Weights of a small transformer language model: 4.59M parameters, 4233 steps.
Each number is 500 + 25 x the weight over the matrix's rms, rounded and kept within 0 to 999. Layers, rows and columns count from 0. Numbers have three digits each.

# o: layer 16 attention output (transposed), 128x128, rms 0.0684, rows 25-31,57-63,89-95,120-127, columns 0-127
# v: layer 16 attention value, 32x128, rms 0.0686, rows 25-31, columns 0-127
# gate: layer 16 MLP gate, 512x128, rms 0.0809, rows 0-4, columns 0-127
# up: layer 16 MLP up, 512x128, rms 0.0757, rows 0-3, columns 0-127
# down: layer 16 MLP down (transposed), 512x128, rms 0.0711, rows 0-3, columns 0-127
o120:502517500454520475511428496465494520489507520519509519509437451504434530510504460515522526507511501506539455491454484529494546525454431476453504484466518523547488538533513538523448477488462492501528540533498525494449503544457436534494520509512532502533498488502497523544500478469527520526495554491535476554515497488532498490507494542494517485528545481548481529500501562490484481463509
v25:518506458493509461514521484453540494549539479513507515506515505477533496481508477495453506532538523518516507494525488484509503491484483505520474534499542494515512488495460475517510474523499473490536511533535504513483508494512493499527511507510484549486472467495469490424521534487554525462508501491492457476505464451463489516480456488495525456466456505494418449477533472505543537493487
o25:488486524485529511498543497516523529506475538504482503538480477545512521507519469512495500444518524539503489465523468485481481461476502516523481481502502498499512499451533474510536496479459483469553504491484448461510476487501477520529532532468498499455459504504571432499451490466519518512492501494535507499506504488494523482513427491501532524494476477583431503514473516463530505568528
o57:523485488451509508510499533500504548498440491501511461570458489503512509528534464518503496468482523523491423457484510505521496460481512551512464518491509497496535474447524458457519512498491531462545485528482460455545503512480488533516534524474529514494476493507579418466443449484501507540447485491518497507493507460478518470568443497511522488512476443560485494503431510469495491499551
o89:495490497522470458483513491497516480510504511504444520480490490491507522455476519467527519506527468515494477521496432473524463502515464532507535501482533547471519518464501497492486515455475503491499538505469475511492499499495499472486498512460533504518473516509501478479510476505523464478553510507498529494483478507510469503502532504532497508493493503495504469475494496507490503547491
o121:499522501514543506478539485507431506472502515495539512530500497514504501506504529488490485494469501504520510497468514512507500509497520515516461525536513515512495482509520488465548506523508502541476485519494543471481497505509519518481524502517517502498525495477501504477474471514503520571473487472486503501513515528515503507517495528533468483489486526479540510497444491492529530528517
v26:504495470501506504509516487494513497505526469497506507497497482489502577499494506551479480510494481482479518457495480465452483508506466509477483526526501499479493465463477499507499489541472508507507487535527477553489488515508546490529469518499487506500504481451486520508525467500532514500492482509510497515492494507488468497482494482537510465517473465517510505479493481498520563456513
o26:474461478486517531491532497479504513501502507497472501514511520504516502536514460520478557486531493517517479480510506512498489466487526529503500474535488480525542498500498483497515467503539517518489488494497466521476561509519539515519516520505526509469515497490504496475469489434521524485501483474512496476477495528480558512485510501521536478523525477515473492491464458439511509496511
o58:525500485493521530448529500519538538501514485479511481538490535500539520527483451494480530450534505539500496467500492539528498472514512544493515456531475471475482445488500463456513505500518498477513471543472475501461537542513515528492509471493464481452454568560558444510492497463542536493491473521505445488447525510514527501453495477486496484574523496533498473539465443525467532477469
o90:504463489465477496478514499495480485523493499486474515505513508522498531478470447484511529488563494516505499501531484489506473489511513514485521495484492516483512503467485467502484494457473498499505514515459466524508521500509535488499493519480505461523489518533513482498485509476505520463511471528479497501482486476528514477457520526504524497494476499504472490480479450505518495480493
o122:510500473484486518468521506503504508486510527475488496506499544512522476498486499530480518481501529486502491501514532512518477474489533518478497458534481506498497494513503501466531494476550484472521484499479497513477521508518510492500518485470501486469473511482493490515517503488503520503496527494448471466480453482512530491498511514501487507496533506474492514509494466501491488477498
v27:456509522497478496453477463483494522503460513516509508519494479501478558532495537506498471546493518498515530492552482479410492505510511514498416535506490527513432501496507487492509515493489490484485492523507476506537459521502533502498513480464504438509530484488448492547502500520464503512515443534472545499413543578482488488479491531460510540497523519538527467487523509503482522517459
o27:457446452521530463525503483516488505488515509499487519468500491518461509510533506501477463440585559483511550491460495474465510514489514488496483489513464484507510521510501552485510478417525517520458503503523546500528511522532491534499478508512522474528486471474532530535533510525470483514527524491462496498564488463526512489490517516512537523505507539531496515468507483473437503519494
o59:470491515521522492504483430548492484504545528487484554475505501548503489488467513480506448430601527503473533486482465460503506503507496499470546439550509460477441519536479464485484494409472450521467527508503522481525447533527513479505448482554493482515432525481503484530513543484532518458484502516523513512529514455540490498444555505490528479509501539521507510502521444524473502508434
o91:516457517475477462518466486505484507463529513500499464482488495532510481474507495460476499491520537488526527489504490491474482513521545486479461501508510460502526471518489506531491470458509473475516475491489519475484463497507523513520464502509464474495437554529505526494531499496505514465521493476491515473502463450502518496506442516503551486478493464461502484498513530456500495519470
o123:427460548496463504537496498473490488495528484474456480479495530511470501529463440506508489438527561472495496484490469469537515483538512507458533432489479526485504555519517546510492496411471513486532512474494523494527477497501496476481510530491477487487442529476510473516545500511513536485467555497473531512512456452555492492488531491492540523515499497476466503464516512494499490493449
v28:505480514476521532498540478520492489508472514518509485512507466499485497488517517499478501442489497461466518572414526491505508491458503545509491567510476508518533487480531457554493482486499493484472481477510511510508480520481527488485554520441544490513555513462530553520493492524462497499485529485506498491517538466507486444503512505487497459492512489495495547528473486524524457500564
o28:483487522544510532498513508495539475486507493530520460497487532481551470531525510556507502515449500512462484494506530488512522497481504479500517507515553433513486487506492483476493526578533490517441525503482511436523533518521498515492460441513531513527526502522495478465481478526489489494496491473514485500477525517477497515507543473491496453519494496511530461467487418501548520464518
o60:476492526537483518499515494453519488494477497527519527465545499469552468553504528533529473496487514522494497554525506466482513518480538469511503483506539504466505523538527521498460507519526466494429531481511461467527514484513497526452453459515510469496520454497478485495475506464526493513506471498524496495482506580531561512487519477511510497533505489506519486499510451507553518474469
o92:493512527499516525495519539494488497496479522485520476549501520506496482536536481554499518513438509494491514448466545505470508502444500485524471525505483428567486491522499507516524490534529528531485472511506516464523497502520495520520510498548499517536535449513508517488484520520465485528477492511517480523518525503455479502506484492482511487528497481520499507537482459469528519468520
o124:511486524503509487499507514509492507489492479477492506483513469486543496486494542515524490487455536524468510508552513499497504488522497492551517513481522487481512505490501487493496518499537465511459517471465408456552508498502501534487443499504509491450505451509484526521476541503466466515534483531490497509507494509493529506444483493514521528538474507522491506524517494503470547483461
v29:526514503486507513509472516494472497497479485526501514503483497491485505475495504481469485523509477492492500513507503535499496536508498484509508519523496490469481477499478506509517501504457492526525481486515537491463502518516514478497493492499508526511519492551462504473499524499507509497515492474526486494505476440481589550485488471491479525485509511495538507465480514505514514510448
o29:513479492505547504509516529485519531465489488519497477495509482488466509503544524521512515508491507493522532510476479501504488506510453500497462551511489522525466483485540537505516475461516550524472500503544530507517508522496509519490521522487526514508524515519530556493504482521501501539502520519506493517531505487539475469482493476480487496503486500510490496488486543512490527497507
o61:513491496522528509477513520485506544453489498495477505471515471472464521507528518523501509516483488509520486545495524530501486507506463514504477575464510551532491494467490526486547486463502519517459515521534522502517516487481502494486507515496535513501524515474513551504499469508501493548508499530495498524515491508528495458493538512520486501478502504513470493493494510530524513539517
o93:475517491522549519491514514494528540466488476527491493476502482480464529501531541517485535502491495498524509507496500491514485486497443522504475561500517536523481507470491530511525475469522537531493495498549508501504553505489496509473534520466525527512504508518523532491496467508511507543525519510507492494522483516523493472507537473503492491535504529492518504502491501507510519531480
o125:516454496528528477509528533463508526502491487535498492494501478444483525507541523501483511525488481530508511494476523500515510509505451511497465551495495507507494476449513514505522491500507528521470497527527534520517500495513527490514513522537552502486522528501514542481479470492479486511492472495499521506483516534520486489500499488507482503467474503533503463509504503523514521529529
v30:485479496549504540500455509478513502517474506523495509476465502526507509508456500493518534491515470568488468533535497520536504491519464491520524512474503461504509501496494510524489478475517488491493476486457500468509505496509516477503458495466513469494509554527471484464491564492514516485487488522506472517482547504474511450550508523500500461505502519506550502485536499468548492512489
o30:523505524471536482507515524515549535474488483482519504501478501440491510473535505466483485559471554493519504512467491520521486526493461487534464582498486520524501503480501514492503489472502517501492468489516513491496517506479500506497549524515517472485552480519514564514527492503478505585521520484486498532531461478501485506504490549546462523519485528498515486486470537517495526514525
o62:503545491469525475516461518508485498464562516498494477501524499449494510531481463463502508493477476529565490523531442508520466536536552434505503472457505550502525504494483488504497465470485518514520496488512473489510529519430479517476495466520485493484515436497508516525512483518513489515509497485500479534526465466476498539434484533505497521509484484468463484498490559499474532512507
o94:528522517483507481526495508522517485460491507501494487531498494513537481517523495467460492538478526466492520477457491513498481523496498483503470560498504474511559491533505490506498496545562470501524489491513503487466516505477508543507499488528498529509506489522498508497494500528488484567499514476506499494510496513466497530516500532503492498496524505469504513482507527489495507529510
o126:512486457494497477511474514493516487515483489499493499486546523445494505481503471487494491519506471533506506443497471482450492483510527499479516481498491499518528502462504514487472497524483507496533509446506491536504479494532462488520531508516492485502507502548487477491513448511463459489521500524542493503523471524492519512467448492476483526497480514504487505512543496489501492491506
v31:495522469524505481497510438463511519538541513484500493512519500509496491518524534565465479496525530467467518473502504452481492498489501500477490494525496483502494428509504493505527494510480464524488502481563491557469492495496524502554503531496522525476497466491530509473522469495471496489490523507481519497519493520516478458469497497523523491538474486485460509508516444523478528485533
o31:453481492520497529496516465499491500507492518483493511497515521495560515522499490524490524470510493519458486493529479483495493475514540509527517461517508491470538512497502479490516483521495483505498500474472443501501520478504512499495488515505469485459491515515476441475460519483515519456511492483496492471478527532469536496502513505508565492500485498506490472485491424477530509535460
o63:486497481515501511468532478519543521506462457473514520523481538492583501493514507514505512462523533499424495469495471495503508467529491545526519477524482463450498485497520494453515531527509499451497472493434453498505539513542518520495520496472473480474501569580524450507469535487504501472521500500493464458473581501472506483520486470489526502563466536510527481529479429503479517519482
o95:524465499509463511489521493511499492541494489480472530493526491505509530459480464459524512496530474510474498506532468485494480479513530508491536476485500547458516519476495474482490517476476490480517530518470465522514490486510519485485495514489498470482500527504488485525481532510503494450522473507497499505457511521543496472488532494496522498473473516512473476530477476535528503516498
o127:479500479503501519479516469527482513470494522460499524499467548531559468494521527511500501479489539455448531516497499521515484506505513512534500501533509479455518494525497469481543521474512491462491476491446485458509558488516543499497506508471490476478511497498500495499478528510499509521509522487465483439485521452488502482501527515501521507507486543453530513507479466498500507525487
gate0:497511524496490483488460490474537504538455491486488489481502519483483478481508497489442515490496499516478489488474506494475480463520509486519526431464470511522508565522510526505461539479518497490477482456474543533525534481512484546496478523472521484548506497493508478542467494521518482512537489558507484490496525499518462497496526447466455496508532498446493470507525497514482476497487
up0:479529500497529478522533521469495466490447491506488489525496534445503500528497520502492464492512531508539520490523524547499519525483487532519523520520512490557499448492497514500479484489524499526480421507541498505492516478513494514497463531491533487519500450484518483503462507507526560509499525531482533523504451479533514509518535487497497498512475500495539517495505514511454470514506
down0:539486458514517501491508483497495492469498527485491461516488494532515508521484495482476515485467499477493497503486463501504514504527518456530480509504495492470515484521464511482455534510521504542541514467520499484497513477523503543503491488479510499480525521479455475477515482502544511477506532471544472522441549476529475530536508476452471522513489504532509487522461483484519539519486
gate1:516449504463508484542517484543500499454549445515500505495513479521532495437496473507509532515482519529471507470498451489511487492533507540494483488542502468520519472451497474533520502444495524519464542489498527482481534515534560509527538528538532518492503528494488478514508498511507492429491464519493532502504458476495510508508484527490534480526495475517494521482477486495490501473507
up1:503554502500432508489493501521463538498524507502468513523482523473473514475481505498512500481510460508560524551512444516522497507503537493493461526495541514484491506505522520493516490504469532490524433504490508518482471511493474498495539470488506517512502457538463499538517487516451481535479492552539500492507494449491515487535504504477488472455539464462471477506530517500522524507503
down1:508516497500476518505493529472459493500560479473528478481549531466486508488504491446514495499519483497467494511551506544474485485476450499484472519498492453504512466529501557487522520507560462486478483522507506497520506514499496518511501508487481441533486513521515486503554520476499493535470496494511527498485492497486477505539539562500539531489537470492498488510479538518463521453493
gate2:499491470520481504484526492506532500549473524508523547541500486558532479521530506519469516498510523565547489529451500486461502467497519540521530500490504503473503512497496555530512470522506497476489494474480507520527469477512481524519505478462501492521500482507543508471498505520446506494542521507471497504540511533480523457500500470494516481555469524526472507527499522494446489493436
up2:490543522502502522514535481512459547544512509522493511496475565465477512523504520509522519517492497565529497469514457466513490492465516544430533505490525492487478483470465492481452463476489497525511486514492488486476549497478494507477482504510503498518515532492485497503459553499492530508509463499495491490520484526507550494450480472512505508457492512498515513490483520536507473463500
down2:455505487497537483458480473500494490503487513526527519500512441510527514571537510468493522463515520485522501500520520473458520520507533513558492540487478545511485513476520487518475476514521522526513483489475532558530449508520513529527515481512509483519529536508494505497524500512464532501462523510554488505536453491507494524505502486509502536541513456505522509512535489491518520533477
gate3:491473467525476467503497534525485460527518493494526530502513535517541490501507469491507465535520552483486554508497453444485500501537472494516489436521475539470492491559473520496441491489475506469545508518480497479514548518518507519506492502530515490501539515462447489511520510492506499512491494501489524532543469501477508529495489470501499454537472490499466521536465510501462497462488
up3:499516506532506505493585541461505507478484515500469517522502459473469504517532523522498470516477525495507470518487510487481491531456458484494464485509505491552492521487485502505509496502523515531515513472506489535511462499450443512457525510498499511508547512497525485484476454471530502492513451490493512502478534511494481463435508470501537500469518554469487552520559477508491483533478
down3:515514515514474512496473495507519465482533475527528467493558475495490469564478525524457441487533502513517488453520525517478501498567547451507512522479453503509516475500485471458457530472505490512513495520509535517513484545479476565493568484488501536474546489525510496491514532507481477482499505531498488513530511503550527543491518493513501530509528494505517483482510485463473519538516
gate4:500477506461490524494484508482503491524469520458519506438503523517473484521533527515498538484474477519515533467487485490509480390472496513491521489479513481534511487478456498538502506469465497489496561474511487500487495483495502513498510514455513486507481538508504481508523513517495456543553501496530519420548465541470516506508517510532524478506504479492534509495506513510523513490525